Each number is 128 + 32 x the weight over the matrix's rms, rounded and kept within 0 to 255. Layers, rows and columns count from 0. Numbers have three digits each.

# up: layer 9 MLP up, 512x128, rms 0.12, rows 157-209, columns 0-127
# down: layer 9 MLP down (transposed), 512x128, rms 0.107, rows 157-208, columns 0-127
up157:155161088120131119132112118110096118151110149132134096191106147118115117158101106146120145131116150188114113109164123164142127119139110148145108121216149110152195132142154119112120176087141121116133129139127129140117116116163098120165116161155129120131146095119109113143107111130172111120140109158093133140154129096131174139103129092083109149164134162152145133170106151124093129091111
down157:131133103161113161093139132086143124131085131096122136097139144134089135106135156115151132128226154099158102138088110096136158159125122136105136130096126116134129148116138110119138133153191148236115112127038107125098145132079102113114117110107129142094124149155137127123115143124090145122123149121149129147127144134151098182134114155140124135124141087081107134110122115097143112156168
up158:131184117107083163084163122150097151152104125134177125144110140092087181083122141140128146119112163084151128098109128114136138109144152134136107090165105122113084140112174118108143126119139119146092143106116168130103139149154082158179145116099140121137108125151135090158120106097148101112143142174140128132085095146158100093110142149083175120115106176169162099158123109133146154126107
down158:163126127113113105156121133103136137146127149096115140154120150130138078144114148148150131126054078140129169147134133121097126105155126142127113155157136150120172120108106126135115128106136119062113099131156180127151141111101140119131121120152150118117141183115066120097133098151102120138102124089112143143136153116101135174128167090116119154131152130129118127156107151076121149165095
up159:176131123123131149137107154136116151131111120146134099149143151144120122137121099132138134106118138180180111069113143140151132114117122141142122143150119113117125124128081138125115151124103122119128137115131121160118153147146145096145141098120132125105120137124112114097121194135138098109130170103110167114110150130132172090115097098160086135172102119108092170153157096158161139119108
down159:064135182124124154101084065104121094106097110082140166108061130105121107086165118156145138144161113136139142138125105132117143090079176076116106205068185172131079127103182155111155133091176125212143097135137189156149187102116141138125097152115087098076064125147139166087120082102108141156153112103161186176076136150172114172121166165106105131161125119096066139124126170106121165173111
up160:150145101134185111174193133131145112128100127114081149127163126170099153107143126125136143129052168173076072124068130159124137149128101134094123187166092119051107105092157156105127070083152108141184164074122139151094085081098134132098115123105153132136104138135147138149146176073138159152115149148121200151138103138130159113186110123144126173143102222116127113166101128108089146149082
down160:157132104096164081145092129173148123077133096117134142113100115111182110125139123155100165088089159137114135125193140159166127130150142130148147106119096146102142082131138178127046128111161119151078188123073085135138124137162118113149087147144146124071142120120113114144130138156119156161140127112150137124115101134112148113159132077140155191092125111122142135124161158125127147081096
up161:175142134110116137126156150133131090110129197138129104147139119114083136156121095114143120136130151145127163153102115180124088163135111140206147170152151133130147155118114103108127120101137081087132161128124104126127186112168106169101162085080120121159143073137086148184144145200148098151099149093159106119186108057174179117093118148146114100174122132132135128129097069072078127058099
down161:085090154084150154157128143161084095104103082159152124152111148117225119109159150129147119133234131115106152174130137120124170095129150155111092162131098191144167096139145167129116090133144121232091128110074077170125083111130119098112142094127180139113106084101141076100109145170114181165109093083134138133081121148134139069134139093128093135146047159126095124192147125145136120140101
up162:117132168168108217155169111094100161152095143129111166112149103076111137153118181099162103153099108136102094170047188140105161120179131110173106169181115115185067114086102048155089059125118080117130126139156166174129089168015172092149089096128146134173124197128119189227049153128158069140085106055088085201149086081173157139092171172125136112129200140110090109158057128144114159164077
down162:131107195092133122152113092136178124127196206004095179189098125174121123164172126073163173178099111128104104114135120149160106089156157173153097146146113216108097143050161162095085138133133162152098142089070051105151162139182092128074141118094159110112142151105071123170148149046127126115088115160099140136095164099157179117122109122088133216065094168118106138095168117111106149097132
up163:138133113141116087139175140146119116073156136147097134111161117138138110150109128142135117113122156180159130170123163102129132162122141120157116123152121133139118107123136153102156144154158083129100119135116080131138128143139116110109133109154124116155089074134131112150129140119128112106118113149100113133085135163094136143092162123130148122126116113128106141140137126144097128103144
down163:112150125152138155127138090124075116148095145106172166106120095114088130084112103171144140181150121118119109110124105117115084136102118116135130149100151136124109096144144137102161154172141143114162102112132144160165147125111126102149149114131118102096065149127149170107126096133122126118108136111124161164107122161171131174105155096117108145158123120099135125104131140102164119160135
up164:083066098156125189125155154139116154147138140167156096151110159100104201166120137111193152128096137127111149128056126121191091170111143116113160116124120167113129150159154095179153077112114138118156123111136108118126081081152124145155157112122121130202110145132093180126095149112109161116065140127150122103119144137186125099089099123139139142156104135124057079148114121096151190081136
down164:160114109158052078090183119129108124125181124082125138125153140083121113068147169155185161113103171197101107112155132159106168142138104130114129118110135143104122107154120194110145096090094164184200097132168157139110095107126112113114106138121159107088072142163106082118107116109146118158174213132079141143082082107127139113110101123152130086132163174143105130113135155107143158151082
up165:138103215145160127077179100193132143127104089150136124114191130165124097163130080115152152106098142086167086116138136162137094113185106087165175126113100176106077157149152138161153067077105079071104068139139055144129159150189199101210146165157070119164103154165094128223145141142124115094102111137176092107106155106109109168149081110200115136124160111149078123128163125134158115074064
down165:078050158120127164120153212133158160073132104149159151081110130078155152123150128078147122153145066086148106155062137103132156075106166087142080115130106118130085076181203168141187081138161111041121145160063132125104206118147115119119106131199198104146096223182114152147081157176105082116087104165119161122111161109085170156098180133192111114097147118139113171128128169123109117107080
up166:166091115179133118164099092152159146113124098166141151123105138076104141179107087140104164140095144195103129175117071135117158103109095082127122144172105091087096177135217102130098118096143146119163175073179109196134093127110079148091104134122081131133062078112133153194073184169125169178110111072104122135142124115108159161115137146123182140178139121158148138138137147126144116051107
down166:167127143137163170189164145109086064079126110121151115111111159104136102132161145060155090142255138119196094100165125159099148120151111109129109150126118102117132081086155093133077146118071177209064115120135081113121144110151130165162108146104140096162157119127079104122103131100115089167122115137111121182193193124111106133147108112130140165149108107160089209081135129099135038115137
up167:140126127152149133110120132152160069128155141192145124081142163115100144122132106094164106076115142145141132105113159188112142158121099088116153117131134154131139118123168109179133130117096105113122168175113082130107131150158126107116140119124148132134125123132125140123114158119103133098140114125122163104112142174093117112141128122148074112099127148072127138155110074159193124095162
down167:134094086101166121148112142158073141128134177131110095090064133121144155109106138145136102130167056161089110144113078138106127116057187111088104160122136158156086130182151174118090128118179128141151157151137147157162150154114131111047095130159145118105113113160134127113113085133150140112157125135131156165115208130136138110145109125103137108125095121125105077150146087096160116150177
up168:123102148194135086041152090118166100092110100103144070161149149130180126115210145091195103101103154128151173150173099168109149181125087114166214113137094121125132162089127114126141169124129106090137094179153099206175082148117129118158203141101129076119109160081112121173123114083129091080144216090096131117154114104104093156133119174126175237164131160114100125075070161066154149108116
down168:125061054139096085148125093142130133167183133173116149074097168088140088153119123154188164135155131141080137182115136081135059117059042117194094113097120175125176120111099125167086183051152104173166132067101125075232184185160103161169080165122189129190090141151069102122128169149137174104048111142084110145120116183156129120142143163128120133116097120114183115148169069145084131121115
up169:144139143127146114123109114159131124144186132166110144095088140163189103197141144121100154127090165200122060182094149185117166165138145081136172131106111105133164119133129087114127166114132119119112156155142102128119137134165155113121086103135174084140064112131155141131118169097124125096106117135117123124142175150090145147168142105153078094104152082090128121139097128111126135115133
down169:118124172150156125107111092100050093143118121126135136122073104165145142189115103090195153164146114104109138076138143135102128152097143155090140110133184133176096122110122130141155141176069160148156159092140139085157139054100126120164125167178129096097123143133128120080112122176147143122142106131110179174136176093129109136125102132117089133111131094136127130121113118119159126152139
up170:121116173078112145156137143147129113093155124142098097167155119152149129148139103153103194147114134147169126191129136121160099186163149094129140100120122116117119116118088093090146078105094093126089154102124141095154106143158105139160112131156138129159090106137134107186093160132117107132117131116144135098106113155134130109177137130175113121085123087121131139154071111161142189116143
down170:079113160124167148118121075108079138130135138131097143096137139103124055136137078140171076123220133159133098152146104130131160104084142071112107123118146152131104106117117143096163107103150162142139075131211164144118189141089131082120085091140117116093078145200134119087135087135085109157128140184150155144075108098173131142095164167126105145163143108087122132068171189097168153175159
up171:141182173186116167134097144104138118093066058150107101156114110143094181128173116127142099100113122109105167132170124154067084081189116129164151135174145097146154156124103105118223093129098078082093088108165113174141090121066189082152095161075098126131154147111124123099080101101170149109098096039148183115141141143148123108062177142079172203133112184139142166134117171116185172193138
down171:090088139154083105109130132109081178131252085070156105143127111150116067101145104194107195141147166121116092138178142144177118147079178136114152132099082097102136152119076111116156111132113144189120137140129094163138139169195119134143108055094086182064165118097142218067131170167100129115091095109095153142124156115125117165156119150158121094108138101131170097159116109108129129133109
up172:181068112157120127163102140105156186137112097142146096158117143152180103178106082158231142084099133128159176162097166118123153186166128058198165160097167116160044180165148088164141062169099069090077187133127081133099142142149128133115082125177144135167190091158092106155162222067206089130108148128116129174141132120100086115052134086094076164122122160160079121197078076097127097141129
down172:076147109139133176125165168057118131128129101161154114109078139136062177124107155134114128150163137181161128101146133146055117127148126139174158119092125123117179108149160085106107182112062115224100066144170114145160161110118094184220138087110139192116118106066156110148141126159091189103048155155081143116100097147098143166114067129068146154145098095106083097148121158169066104129140
up173:106114104148125177131124186153143088165092140163062122141134087163086138162148179099162120081060136095091138138136068233163116121184193147191125108151146150164179093128142119133142172152072169111173168156154054220137126088184178086169058139101142143136158077108167087053056103078137103105004094133110129118156151121174140088148132113122177159060123141213058123100146122091132088187172
down173:133161109048094115123145135101107095126148165168150171167144091057098104107148093170160149184191192100133214136142133133148088195125106124064079128120157180152108127076085084157212154148100129137109234131188078123092126115164156197116103038108094166091121119131171099113168093078102174142201134151126114195172154059153129099127217145061098067173097086078145094154097093177113071077102
up174:147166135173135172099155097146100158171111108176171159121125179134157125153151155113099138139085133113129103107096116178125122138150118112138152136157087105104104141140112081148169172138123141113136141088121125199127118052131127197117045165125090174184119082170134159185087119112153164091068150136169120115089209119134166095171124113114117143117125092156175117128108082089115139117098
down174:128140145125115112146142116104107122078185127150156084147083116103137159121136110147131139134167154105128133110130121108172131170123165130121173118121117063083137170096089117179091123132079159186160124132116162101171114122109084127145093134120182088160110205141150125114097106152128144151142132117091105086153104122152144102100095128150141154046131127130101104104206162139162114105143
up175:107124153171141145128078098138125147075209133172158095183069176158160173093071129131154203118087189149195177145148166134097066162069102074167128115158133166123143156179134101092196137141111142106147159134149064132110168161149049089109206032144134130163134054133108140178153186023137164109042061124127085193140082068213123191133134150029069187160096122147092071159063105054077173108156
down175:128054119149116082115197144108159162151117112112117144137093128048124057114154052180178161120124134093170132083217200198113121067174186167102144094128102109071121112122088162143116110124183060074146100151047104107131112137122103148155159187107100059076198159109154103117180195118172160108146130076104062136172142069186106132159177158137204059120169153129106192087116177174117114153140
up176:142122148099068163068108150129120083134108121138128155137130158104169139155135066150163192135114131220123065132141119194157194131128131110169131132102071135139083176086130134095113143143108144101064218153141097129140125121099109201142087109093126082176072124123068157167122157155101065138134091100134090236129098121159132121104103107130155136140165100058125144142115164156135136137111
down176:107143116129149055114152144113147145171171122121111154098102121155137121104086120191121133113118156113148090101092145105177105114120169140119074102108202114128119112106094196155134147154144088095119137130077125106135104099069156131187095169131092093117107135164102135077073127161156132080162106085087161049173183145137128152099144123152145135097134143158166108189098143122167193177126
up177:152172146082130117131110154099131103107129076132112150149165134083188179160086168114155106117117117177176119148087100160120115120145177105119122163159153117180082130112089112101130134146109158125093194150153164116117090185113120187147111116154162085124120151116068131157097130155122090102098136197161093159090105172099168129112132185106212130163126159083110146164091115158102120138163
down177:139126069072091157113124111100100181167129104140116163142138120101141170143135073126145083170159155134059129126101109125127119171147095137122074227167143085132108175097124118127155141114112117129109149157114194086190121116066077145138129168082141181086089139138126122137130143160106181131148116094114146148168144163118135095153126038157115132066082136149151134144091118132130157184107
up178:147120163179157164139188129121110140195085134163110074123175135101074132105113106049148152114085095173056183198120144077060161147166187097158099124111124154194089154183175137128124118138122120103122180124122146173084107110202166141111103170115163157137098094104106151139091129175162079078083128074090119129152107109149118103134149121164093122133141089188121142149078059142197132179118
down178:087122133121141059183178154068112076114113130176120117108124183102133166124146098130101102146085087108119140134106209131135156164097164134179097101112144130141085111151153137113127190109119126144115128122103124103100158125207071142150085117126150143115107131072111129155121108135158176102148153152091086102131175125114152098104113150136091153120100132203210147124116176132090146114118
up179:133129133180108169125125167101183102142140062145182120154153192093120111158205153114160097118109183214121156157109105121111098181089113112119123233146196105089148140158134099160127126128083076133103145109146093137078104140131134060097112132071133103193167138135120122124125155076128149109129109134147124139126119139145120108098130128122070114152107184161107086101157070091140154085159
down179:180155116130169149137122173145100129229129127130143096106125140082176145122172092174123085102137098113125135108120098154112143166147159127145134142119100097181098159146115162087175143100150112074132146144056163141137132068119125109142110123109142075089118156137078100114152116176068132131131115083161112116115140149086145135137129121143076157110125180184145091125117132082178109118135
up180:088151113108182108117122103133156082142112175157141224066158143151151154125086056089114161187067136176106143120081151104120141145110085122105187151186175132172078068119172175144111182085122144048063078130162121141171130139086148146144196166085166050128109147097185161166066192165084127134170067067091136184141125093093083148064200140116120125150136159150108162166151183193134175069139
down180:149145120146140177131183129165140142194144121130135093135087108093162083126108063185085074117034059145144169146138047120109100150161077066108149112079112189144056123109151134083134089120135180033158121131193072186158112111080137182122115097150185111194143122169144167065176173137161149099151174074125139107145176160095142047131117082112184079146131142177115156099115171082106183135109
up181:157139160103119088124124120118100119122131128156091112105135155132139124136134126121151117087102114154137121158112167119118109152164140134126121122128099140102153120168150143121101096124135069117087136163117122150117113168114114174196089079180143134111094149129115144111133183115121108130146166151112152099130138167114117139165130162157129134080140116122104114154101122132191130077109
down181:103074149146124133119106140134139096183148118118129142066111136117127114139084101218119137162132106159132101094105118111103172096104160109106100143096152148161082137123118093113125159114153130165159097162094131120087114082122168133148101150159151090095118132139170116126203136156123122110117159148126113168120157136163167114114148124121136165123146135107104131134119114114136126175124
up182:123075180125185183093102183115149092156131105138119119096130160167144164092128143111165158127070131113117149152152096142125112117109157213121136157131124135142153125156148123125127102129141139135114143059175080093130076132138131188091092118151105136094111151101102148118070146102153102158109137131145105147125144111136081126094071125143151172102130143084120119135124142128194169146133
down182:117109152079141078082123088110118110108130106117111100108151112106157095081126153149097125136175131134106147129150143089173137074167163139075112125117123167105148065146129190144149137143058112247127131148122141087103131152124097143162158098128162076179208123198160132154152161179120080093151063109093139123170120083153164113116084161099149149138128138103098158121132131164119144091124
up183:098137066109110173104116127130151087143117104139148156133168135090095102107094127130144151098040143124113094108122114185136167162119110093169096171226131136112139127131238130133168136121133179115107073068156093157184135194131164086172124000119128119137057148163140233170116151096085161136065117145090120182140074100179074112136142170209189149087090133093118111157113170090072126072144
down183:122170095086070214129151119115068129143068191172147150164153095098125092163161103144141043080046162141130128110113127127032162129149160100185141128117105054120121148089125090123116146165099160000111121188187150140086182165124145163198108101095071161149144107211072159095082075132077148155138139191158147196110142088178153114155076119106081079159118118152168127135072155188169156194081
up184:149150147111151098111150118130108136142161134141089089115088113129146101133155141115138169091115121072107113169113098131118148158187153158098135120124116139118125157124159118138119097109147125137069122125128134121121102141128117111165113166128104146181111109143138055184146120139127141109112134121168091141137092128109147139160124113116164113099173105182160100123109124119086165147109
down184:071162179139109164111121059102113104189133172109170169139067089118128084131126152114107138144083110104090104160135122083096150143113159113125107114085153141128118119126137111120149121110172173103159111128177189112161161088110145125125150146116097110110106181142156087092137066147094126149133113144187150190146098104126089170112142119110090138130157135145158116104148154102134123192113
up185:143149147079125094139134127138074174142098141154132118135144122120142131080107103164104182111122128135139078125107106141081125118169129142147143146197081106141158124125125133134118110099111129131120140128130130159130144144122121178166139137164132110089146088137144108110118117124168093106139146135067132160150147135156192085168136107098137158152146096127109120164120181174087118117124
down185:095145150142155159101093085111093116175111166111148167108076117102136081107148113160124121112093109172133086101091156070105150092087167144115108158113158144149128131100143128088116152117122154062191123157175179125135184105101128128132121125151107080067053165136105151092163118090130084136118119142134203200149119139165146173119137121115072148146146087116165136103115166122158130192148
up186:152106153223149155153159133111149122087112153146066146129110134146118129186116077100175201146094179201101121169107090212149148104128156163127107121141072089173165178208125081149164159071124085108098102177146106154131074158110140146092096104078104130098094060129101137152109232099087115155098089100100170131174132147127127132107142117139118106092165079115133214200022144122080135140139
down186:139130151137138115145173150093113126198139206130110162167089097146159104154139080145159126151221143167113129094137148102113088083132166154166078150092109112067115112118137140096106108068096099165099093123077111141057122073164133130122150091112130134129144162114076138157103136151162153105155096135133057149187179133144111158116110127075062088068193222159130129183115128158113144125109
up187:125190161137143115098090095138116148099097084143080154164136138142083126092108105153128099100112185113156210123144159178089113206128127089184148134159101090200124181122181081181142139099138091142154148075172089188092071109078173107149145171104125147123090149098122080066084157100183106120143163133136162112096113113097126111089133100109116160079102151114077092136138125077125141116127
down187:109125110125061090150144133082084093145151059083124145122125136111143095114151117100098162132092108063184148093138151104136105101131155120122092157088188117101161116147140208144095160147147147152131125138067104094153184097165184134137100160161133174155176134124138102144113092079101075146104121090122119162179113169114113136193132117093171104138148115090190131173094116145123150150120
up188:141141176117093106121105213128212159074163087122107134166128172181092139133191133072131099153104134131147082216154091088127104122146144163117148131141200136108079185157123084060192104181102089107143128113173164154134069129149037056139065127021176160114112079128184144152077172119151113126086103126133085165175118156197135142132114090150089142121131178179021148098090119067167084195146
down188:103156101113059100206048179089156127144176159136180125080113141185095153172093184131142103101130155155126125079169083125071137118117146127104108113112091122140140187052096150097147122123202113114119185118129144110157154106157125120085064160105080073158118083144126126138134136137212130133154117093105060170162085099103062125128194145179203133115119059113056178105129113149150135179201
up189:161171178145157099205161124104138157182096151140056172142159091120133135165095118141129098156065192167136156154138129106194089114109120123115193126128134160217092142108103160143138087134119124106107134172163091143122071100105177066139172174088121100130146113087027105129097175064163056125090054064082096223110110105163091105095205126122146194195137163152130053145058070187170189128156
down189:137126154167148203141183102183050100172174173133126122151115078137220161220106116126108111117162130092175070071152081106072172106140166102128122175139032093142079121095138132081107128125147125058146023195143157144102102084120076164107088204100167135122126071179090068164098237079180099128149132126126169166144097105123142151138105125114116127100120154170130123157101089134151096203083
up190:112148104127135087140153191156110100141163155162143152114112123099188166149120090062149122125092157165116150100151090144132140096111069181183217154142133100155175153175165084109116194073086107098105146192151103164128090115071141144084159151146137120116083091067119163122103101086185129132158059213113157155085086146116177149090154092059142180127116163120123145154058125110090168119122
down190:121152105147164112122114151121145077071044091142187178094101098118210151079145179130112089132120122138094119155099150140108155210086161116136084107103089147182127156184121199083077149154138151232103092098110120141125187089171138178119077121084146106082113155154139075135141238095164136163176133090131139138121099105088062146169128054146107207190104135143128109088112112082140116135068
up191:159112135108144172180128102171165094189104114183157120181112104056098194171121104153132132155105144158104104155091051173152152132096092155058163141115163092096145153158162052151090107102105108141143140085205119167130066147124109180118125064134060106122124151147114119168129187111109154135096102165136110142159138089113101135169121111195090110112134127124154054243112108121056166083136
down191:157213074173099154105110124090104147153127137147099131096130158087215126107109119128060086185205167106128161155196100188054173192085121126150164113115129191194148101128131102107213135042075092218106099108174118098123111115161172132083086128184090090152136115055109081121193176090140123095091158098130098099206134141145163172116115113159108113147138157170095149057123105135129079089042
up192:119096113134131151131151178124141144129133184144112140158088088208110129128099147068099142162115162098131136139156147195126159127165106154134141131139182087178141126140136110047130092097038111057146163101152145175121119172120116045138105097100122121114131094093201160118102125148193113131142122178074132097155128156115197138161156177098137140126088125128136173132060073096158144214166
down192:167097155097070169136156128123161098116103100137155139074115194101145184117113126149115148071112143112148134144193074141103144079105096136150114150106060181151139163108129113137131144138167194152041089207089107115106116083166135147113155090206136112093165161052131210111131090119098126106121108121150146127136114117140128166133138143099174133108066114103153121091153099119161172117113
up193:154198128099183131130161151101152167123087151129150133139040134128147142116074142131226177106117120060161124124106121165070172198119106151196134167070166151147114176117169176131115098143123097090080146055155117152089133145140100087086112062046129113110115189160079088142137162134242097134084079186078084171144070177134160152162142125080100159121106165132116120141101166053170125112080
down193:119228092119158141120146131110115137145135121110169146107080154189202127153105129131100084136118100100161117133155096182141069135058156096171114089135074115099125178162132193100103075107057122080143131081052101165162140111151128094080161146142167142107123082161091039100143145130133162202106097188142104098149163109070153139158167158158146153102107183162126135138090122129183154115130
up194:143092131187112133110111116114119101127117155131123169148120153154138128153179105088108154159104125079140113148147141196132159209114092156085155107177065153124131173113100065162192114126110114110157128134154087124162099140190134092103192145163172144136116105100088127129090166134166149122064133085134128165105058112183126166119097088134082233152126125093154151128134158167104120166101
down194:119104119108111161144116135163153116169130075132129113090142111115104122100108138219133139113157200108079145153198125104117124077139170050161114181108154147152092062114153125067145110065141120189184085127205113158127140084081129091152124135139088129066084165182135118131154112069133091121145150154138187121163195105138100122142135165183155115080167106164106084084143132095111199112133
up195:167080137108094126093157118124151127187111118101159121090233181069155142086169128105122138032124117072086133158113134214148146129149144144053129162127115238104105132179128166188109084139115155113048094138101159097122109107115175170156124104182130192138171178172087129163121125143129133145123115167142144144050144113156132112132061126183112196103112134138137092143158145142130130142117
down195:112128158157108150139115135105118149125152103166120149124106106140121121191116146110146111162042129153127121117077089083118129120104158105128146116088131119135128107092137121139141130119118134074165128119214123166163171110131129152165148095101090117150139124135140130138149150125133124170098155100154132125170092105120121113123168114095142093146145125146142126120134095120154123129098
up196:131055150133102149094164174129127068114063152172152130152186168175107139039120129083196133150077115143115147190076129147145114156148084114112107219139122121082180114140070065167099073105151082151104147084159060100135143141118125142106099162084099125137140096123080109118102124098099126120117142120166188189076109089121127124100158208119155110122159108128132084252181135131146168153155
down196:117103150124158094099157174057170148086038156125092114126072082121107124102192073125082138082061166172174191132073159163123132081184169160110082152085074084110177203106075128156155150166215088125142177128119145170166112090159081096097131194173122113141214129161128121130074122183106096135154113108159118118133110085146090111151089167105143103087118124111187126131133183150164127106164
up197:167109150131130108100141116139148112150176144161151119121108123133088084083200095136142128055119186159126131164127147112128158128126098115140141160120145172146156091173160127141111106135109093129160093143164101122127153121157129114128124144132158154119149156137147101153130063113067128157087132160105167135138091087175122090140115110082101135115161140129084100120134097123116092098119
down197:118106154144115131132158145108118188120082114085108115152115093099132157151097115086115134205218126091101103111099126115113071098094089148136124050095150121164080089098145159160094149159171096226095133108103118132105164178098156186135120132117122115195154138160138130148112167149171143134139119079126153128180143139091079103106112101173102107091136137136174136117125128093129169146110
up198:132163134110153144111199138114154137110080141111079121172128156132192122143106131111142163149065125164129096150141152161160153210127150144134108138148140115095132108168158147149107133117113141119081085130126072066143117137056173084135127157133155146105139153150106199142119162062116071152067071104160127149114128146146124135199093159131078173136145131112059177186117086090078082150191
down198:152132060190108105161125164121139052100158161138161156174122140130120119121147171128104119143148123107078134123159136102078129128114107082153150117105088079100115181145113091142120083179109055113158123143162109176178104175156117129175175149145104103120127086192127115059147138153083144136201073147153183091127074096126105118133127156113078027160119161154173093122183122207129161116113
up199:129146153175110145132077138119117157154096121137103083177134131197160159187105167043120187077090097200132093144089136132103132107186111177198093159181090173187095174094107106146091155081075117114136122128145163121145096069063143137080146184046090108162060154113030095175129225097125123140112097094160097129134114166125140116193126098122129133141167144103175099153171122134173090084175
down199:135108165129137065050150141179084085117164091156167122096107113152087103120187164088207125135083095117085102080098150134140105170150133153079146155134117073073182100156090137105161161104165115078081112130162167092123112177179164143153113129142155089193167140150141151103132115144124138078130142212114110103071121167127113115120094101090137098137156156174061134135106147151140135151185
up200:140135125114127089153129125105156121125145101142100104167145118105147097155121130140120144092120104119153123155072089113141129115164152111140136129184087130128140109098117143141143110108112126127112110115132134147147114137152110113119120141160114139128113108128139101142123133108173106116129143109105183135126112163107171080111132128113122167140105105147123157186101142200117136129131
down200:066155190163145125122081078112124141158106161126142155117068133080096074117177119207170094122126076153150114133125131082126187130097165096135112177118163119119115167120130141112152174103136150198137094143082189093164140092122151119129109105137102098064084153127142114101177112153109122116129123147100164201109088121166130165087166163119060127125136113119101075109119159150143097165187
up201:139193127189172059181143105137139106144162180183035113106188099172149144140060122106165145141103167131149103168138200122102121169103177034160134169156094117153104074214205103147199142104131166096092083125170119237111093156091105147161190093103156078141076045088142130119093184142116133057054099075059076187105143129150091203060138133181074138151107146122186128128207056191058142110199
down201:189097101106120181159103051140106076154147233220164141059163157167190173154216201096045121123176121161049092211104061173010145177083134078116255144175113210071062135082146147162125099000111104067048130176148081129188129205102179113099044106191255174126141158131083008163063068146105104104164167182100180066201192217169187086121150085120118044155044097117108138037043078147106138144073
up202:124178199177145116182091145131149194088138201112191148150089135142127214173127116125163134120087172141105104150106115101083126110136127142134168117098148163216136070177103102132122146141079032112125140088155120143144085171123104041119172122041087169174098133087078141087158193200171114155125113127135157189161126166139111151159186118034131118095173083097098116162051070126137129134111
down202:145073165140078135113133144158135108112135121105078114130191195186176152088134125154128096121198125114117136142120147159179230122129103114130100139147130134068153137111197155144111154134122141195077143129167085059138101123140138099194122151149114106122163037074172131114070075071059090107081137152166129094195168095152097118096027112097102160094070097152144168104123161160137132185129
up203:118168149151187196161094089170117115095088077143080152143181108134130114158094041155149150128116126175168120110146179152069142141128181095151094160149146066173132098147172086098167108200104180095120116097140102104105212137093115119098166129119109152127085067096092152160123145154152123081100140082070087151154154100139150179166120098119137084143167111207085180117117089149098102093136
down203:123116182115129118140105161086162108061159192158097124167132178058172177054153109133073116087175117151118094188152165110146104183152116139120115131163157129051101161110113104173145162083128161148112176123108158144101158122124136059137214154114116119125124118111120088096114087073135171097047121087139160112124156107170158123066125134136126117168192147139106150040140110146093112118127
up204:126100157132173173144117137139122090146129143140120106143144125192133146177163085104170186092126117139111118134125135158162109133132128146113135123075089140122164141113146100170132063144106116111111134113149112103120131119151144122123141112127096096162104102133136153148103126128146139122087133088129120086126176139145158089158072101160125109131151109142129090141144137146140157071118
down204:122139135105140148110093108075099124148086131127140137124066125120064143148161132113158128151098123112127138145097133131143137128075134112107105147075153145096146133130126129076143130125162151106162137130160172127162165088125150122141117142163130113085094127174129117082147095114074122167141124132174152157083115103149109192162119136149088149136120158114103139101125145088193141189130
up205:148163127118118144152144129112181128143132114150125184141116105119110150164136106069082166120084141164137153164121150115147150175177112111162131170121142049091137085107114126132106120066113099138073157128122132156135127129082104144132124149145131096147124089098119125159109138100159159146071145080129127103142096101074255182096155084117104122162223110172129111185102171112066156062149
down205:113112137082164117065135171164161112120089127115132136114120102071081161133159113156153170123146137107169106065103166156132152142147109176182168166114058097128120145116129117155098107158155136173110135134011128138110152105096135115141158200111163135102125120146154150139058137160104100102124183131129141152126075131129117160118111122156170132114121118150118101098158112146131143100081
up206:099156144116107159105138104112098135119160106139102108151142138135163101137123152112143142129112133172159125137135115148133090125130101113143094118141123130128193163119100115147142149116126137108125067124148097131056128105088146129132127111123110185136182142102143093158124145112182059152096172092155135111199087111143142135155148123201085094141195167164137099128129139084083148105166
down206:089088144122091117126166166103138122094126135125086125123188145128078157150073122140147099136218127068138150116132115211153103170093124137161130123176133133147119097145137117122106085127181088148130114091119089157104135138096069153122121115106078146109157105103141115109142132156103101112163162133138188156137134144163100152131128132072112118113125143100106209129103137123173189147094
up207:117147229123127089119182123135120115162118102152136152137200136086183180134153153160211144119080192138100092081072159140089075150191143087151176142133072134217148196169117132138154104090136059116196086074165017197146115108175117097165107109056049146110181069084060157152105161074140046124139178130145130163123133193110081166078173099153181113129140151093141065061157135088084136204085
down207:114085129089141181139144133149111096034151219107133131132106163084096171132042130054112118081139164120145136021130070071054103182189126157115165090104131166162086134137200123121190109126110151135095170164171066096122156044139126115142159177101065223071055140124095059161157155107145148136133179060093153137163216163161130154124135100180212203154145092122097167045095113115134096184129
up208:131107141130161214126120143100115129089116132149130102064199102166149138177114160107140117092080135129104116193109104100081104097166097197165096144216120171183145130117120085156183103135116138101136093118147171123151077105137126136160173127099070138137134083128135156145088106099114174099079118133149090130084155132138123090106179165122124161105222097113164196167174169147115073127158
down208:115056112081088133112117167147122117072147054119155105067117100143112037098082169167122123134153109124077154112172136123173185184128172105113112138114107121149111093167148107171149115073122130231134143166091137139122137111188138140139119138142133144111135148150182164193152136128079100106112156110095073137153158161159156085088135120139162087126127147095111117116086187176147119120055
up209:143121164090102172150103163159091083122088126174086117114142134094165164156122126110106162159100102130138140185139157119176111149161120117096139170128111165137125132118135113128154101082070081123071173128148091158115130083121188184130138113144134118100101142117069154111095188141133109128056142109123145122157139118144128093174107131165075134088151142100144122136138149173169178111091